config.toml
num_hidden_layers = 14
hidden_size = 320
num_attention_heads = 10
num_key_value_heads = 5
head_dim = 32
intermediate_size = 832
vocab_size = 8192
hidden_act = "swiglu"
norm = "layernorm"
norm_place = "pre"
norm_eps = 1e-06
positions = "rope"
rope_theta = 88800.0
rope_fraction = 1.0
qk_norm = true
attn_scale = 0.177
bias = "none"
tie_word_embeddings = false
parallel_block = true
init = "normal"
init_std_qkv = 0.0289
init_std_o = 0.0
init_std_up = 0.0289
init_std_down = 0.0
optimizer = "adam_variant"
learning_rate = 0.00138
lr_mult_qkv = 0.5
lr_mult_o = 1.01
beta1 = 0.9
beta2 = 0.98
lr_head = 0.00387
warmup_steps = 204
schedule = "wsd"
decay_fraction = 0.756
decay_shape = "pow"
final_lr_fraction = 0.0
batch_tokens = [32768, 65536, 98304]
max_seq_len = 512
doc_mask = true
train_tokens = 630200000
max_steps = 10284
dataset = "wikipedia_en"
Each number is 128 + 24 x the weight over its row's rms, rounded and kept within 0 to 255. Layers, rows and columns count from 0. Numbers have three digits each. The size before them is the row's rms in percent of the matrix's.

# layer 4 attention value, 160x320, rms 0.0574, rows 36-63, columns 96-127
096:121186117145126185091132090147117135107143130108087088125121119117113123164169126134138149081131
095:127125157075115073141160096120122083118158104139115124134133121107143160117152141099131126116114
098:161132123099097131117093119105106117165117125166103104089152122172132139146150120117128130040106
095:092140138158148115128153127142136092140129064139112130136137099097117139162163123122120164086137
097:145110115089139106179149145149132108138171154102167172162110160162124164088132118123117162079110
094:099091111112088125159183115176133115139102197127143096121137111087123132080113128116139110123138
095:101125131140122176138132140169130113139148120124139120162155123124093135148140138095090104151126
095:173133135112121102138144153098126116117148072135112134139145147163135115135137087159130130088107
103:140120111171115075106175163161123127133130145110127160116115135130125103105143118100117141115124
100:129146129117166139135111098131157117159106199144118104114120121123123088114102085098129133110148
092:135083174111090192126163114091102107146144093095149119126107146109113117154150125174125110117115
091:091123118161118104140134113115119091136102144141163149118147122103133128085099110131138088152082
098:126150143106084110091163125140125150129162099115138148128086124137130113103143134117153136130188
098:149118125139106148159129110135111128132135114126135130121097156161092094191128129128152067070129
096:143120132040111140103164077159144119102123090131159143123126132149128107152133102104144126097157
102:104121136099113122139150178141147157119183140121125153112109127097102124119118155145090158144135
095:114129155136138146131168137118128134146136067148115137118126141146120097145156131107124083123200
093:107113129161134099125089093106134139131103127124112149164139122150122151102123126131143131138118
101:122134143133147095098142105133166164151139122148094131112094136123152123141148102122133135146138
098:138146109136123125110118134105146145156135136134121152153127120042191131156146109154108164083104
102:129129121075151127137150139124098132119129152130180125140097131124117090100110127111159127111126
099:106139106137183157125159119129138134114132142109165103109146109144127152140122157111134078128138
100:102122131126094089090168134102126147117132138150103116130094119108128130150105160095130150124126
098:146121133154138059131119117145117136123115126097138131090141102133128101102130099075118132141127
102:171147105138122130142102153135141125125132151100162109128136151075170122156152144104129136141123
095:148115127105124117119108099105088130169120091119102112094132128140165103088135123119120174153168
097:144124105134129121139137183116122141174125144159146139099120124124159158081121139104131146107110
099:149153102178109128121133132177125099149107124115186149135126122153132130118103099146109104140128
# layer 4 attention output (transposed), 320x320, rms 0.104, rows 68-95,100-126, columns 96-127
085:100091134133128151095119169109123124132141108155118135150122137138136095129095178140140104108121
100:145139103177169128121106152151105127132158161127132118135144132097093126116100146127145130126165
100:140153096133138124152165165154088115117137136143155111131128082129056102096142139118077119124147
088:119105178116140137138122094188084118155111147113139142180112111150130136128091148116082137141126
092:132143147140120149147153138135122132104129127170142130099095117123086089123100151156096104139138
090:137153152156083109137109137125101044144173142096117150133116082127117144141154192136147121141145
086:130110135131119146086091135128113110082139112114101111125124153125138153106137150141149130140155
091:141125131129177127102141137121174144112069128170128096114143122163132091118103129117144152116142
092:145104144137125106135172170132120115114101113143164123088156104125126153116103153155097109136128
102:095108122129115126174144152082130090167130130144131147152139123112135134107159123112113137136118
095:128135165139125088141112137139153106150093149129114117125099168131151160127136126149174156170111
083:116114087143105096152129088178157102145102119121103151125177150081147127125193103116120116115124
094:166135141156151120136097109129135104143183177102121108110087156129130120149133148112120135097127
091:133131143144091121127161193121107128140145133127106092137145123154115135133139151182139083174131
091:127122121149129108168106177135124135078184128123119104134087161139089132121121154131123163150175
105:148135146114086115109106117111115138085138165133096090097132144116122173116141107135132115182120
092:111133129160113122133124126092116131186130128096128105176137112117115089136129080134142116153116
085:146144119083154135153146145140148185131169138100095091125113179141156110138107114103108176140106
097:165102105108119143079106127173141151094139124161135118116136141085108135093165118159142159167154
091:134116127107133127127114145099122142140080113142133117129129128091150138115118079132174142109140
095:142125112154148122134124123112130169140078082150155125086113165143122112129112080093136149118156
096:070143154118129131133131124104122103149173151094113133171107139123136141169110133125157124102110
093:139175109189136138134135113120116081130123136155125156120105110116112147085144083144143126116117
091:096104107140069150145150132118048123162143111102129155116159109144090120097144133152097103134110
100:115121083146120101149105152134171127094101114083119128118148103130099118125171159153132120145125
090:100126086134130138122099107105110172158120066142124113122119139161127105124121102130093090092110
090:127115121165108111145139153112109102187147155143155146133164076102087118156162131120129087120125
095:119134157119123115160110104142152143148090087136126131101131142144172126166139071074107142093104
108:122106123118061147086093143105130128106132133118108138128121110158094103166097156141129160126123
095:155171157167142127083129147135115149145141153118090126101134125130120162130107140198113142108160
100:140169125129118124107160153144100112089117150108126105117096075131120114152138159094115108150108
108:135116170170142130135105077166103138146144111130105132161155113112145132143104158160111141158152
104:111156121131143122134126111143114106111159138154113110104106155108115103097075155124134141148138
106:131171151121131116135125108110141046149171128091130127128097129104186157145149151130170148157157
102:098120140122149148123143103130145127086143122165114118123166147115135124119118146086120145139176
109:139139062121107110106144119130160139121099107133110129106147084145086101150103125105143125130164
111:141137085104101094136153148107160072129133164135132104090128123142145123116101140189097154133131
095:112100101139139143132158143127125070146109141124137109092131161116150128113149102128124110170139
099:134119149129139103122122135182146127173098152127124108184116157091121117155125104120184165123098
099:126117115130129124148128099162185151168127144114140135124151161096127126141179098105146124122126
099:163141092118119125125123101130165080153179180123154135105130143096092102127122144074134098101171
106:116155096135122094094130164118158103146153152155080144124133127134128111116118109165128093150117
103:105135084117110138121151162135137108116142140154112104093101156120081128136086135082113127147132
109:127151114132113128179131151126163139118131147159122073162156142092117141134155101112107140122115
101:141150145100110130104157106114147149143154149118131135163167122121087106129152096138125144116184
099:139094112121115129146181116123082136135089128120131113081128163151134136139107138121130148161102
102:156157137097111127105118141126133154157134160118103152109065131118112136173175130183114162161125
102:160087102144126112111112145098091157156062118151110153099131088104164120137166103147147142116123
108:114100159144122126146136136167104167168100130113123120090146121126108121127126084121113155065075
103:100115139116161159108132113132118074057149114135148129156106163120088144115128120109126073133167
100:140143095168153144120141119128142124143104110120097117137138145092134122121151103153127100119139
107:083138097132096135127135120116094086108143123118105114087151110145174096102133133141112127151132
108:124123164168107112133117162147143167104102099087116088118140135109127110135106161142149134093125
103:139140128142100101144123195121094184155162122113127162098142117172108105122123134131118097122065
099:125150089130162110127146155115114170165172096148119143098130118100091138153152100158125105150112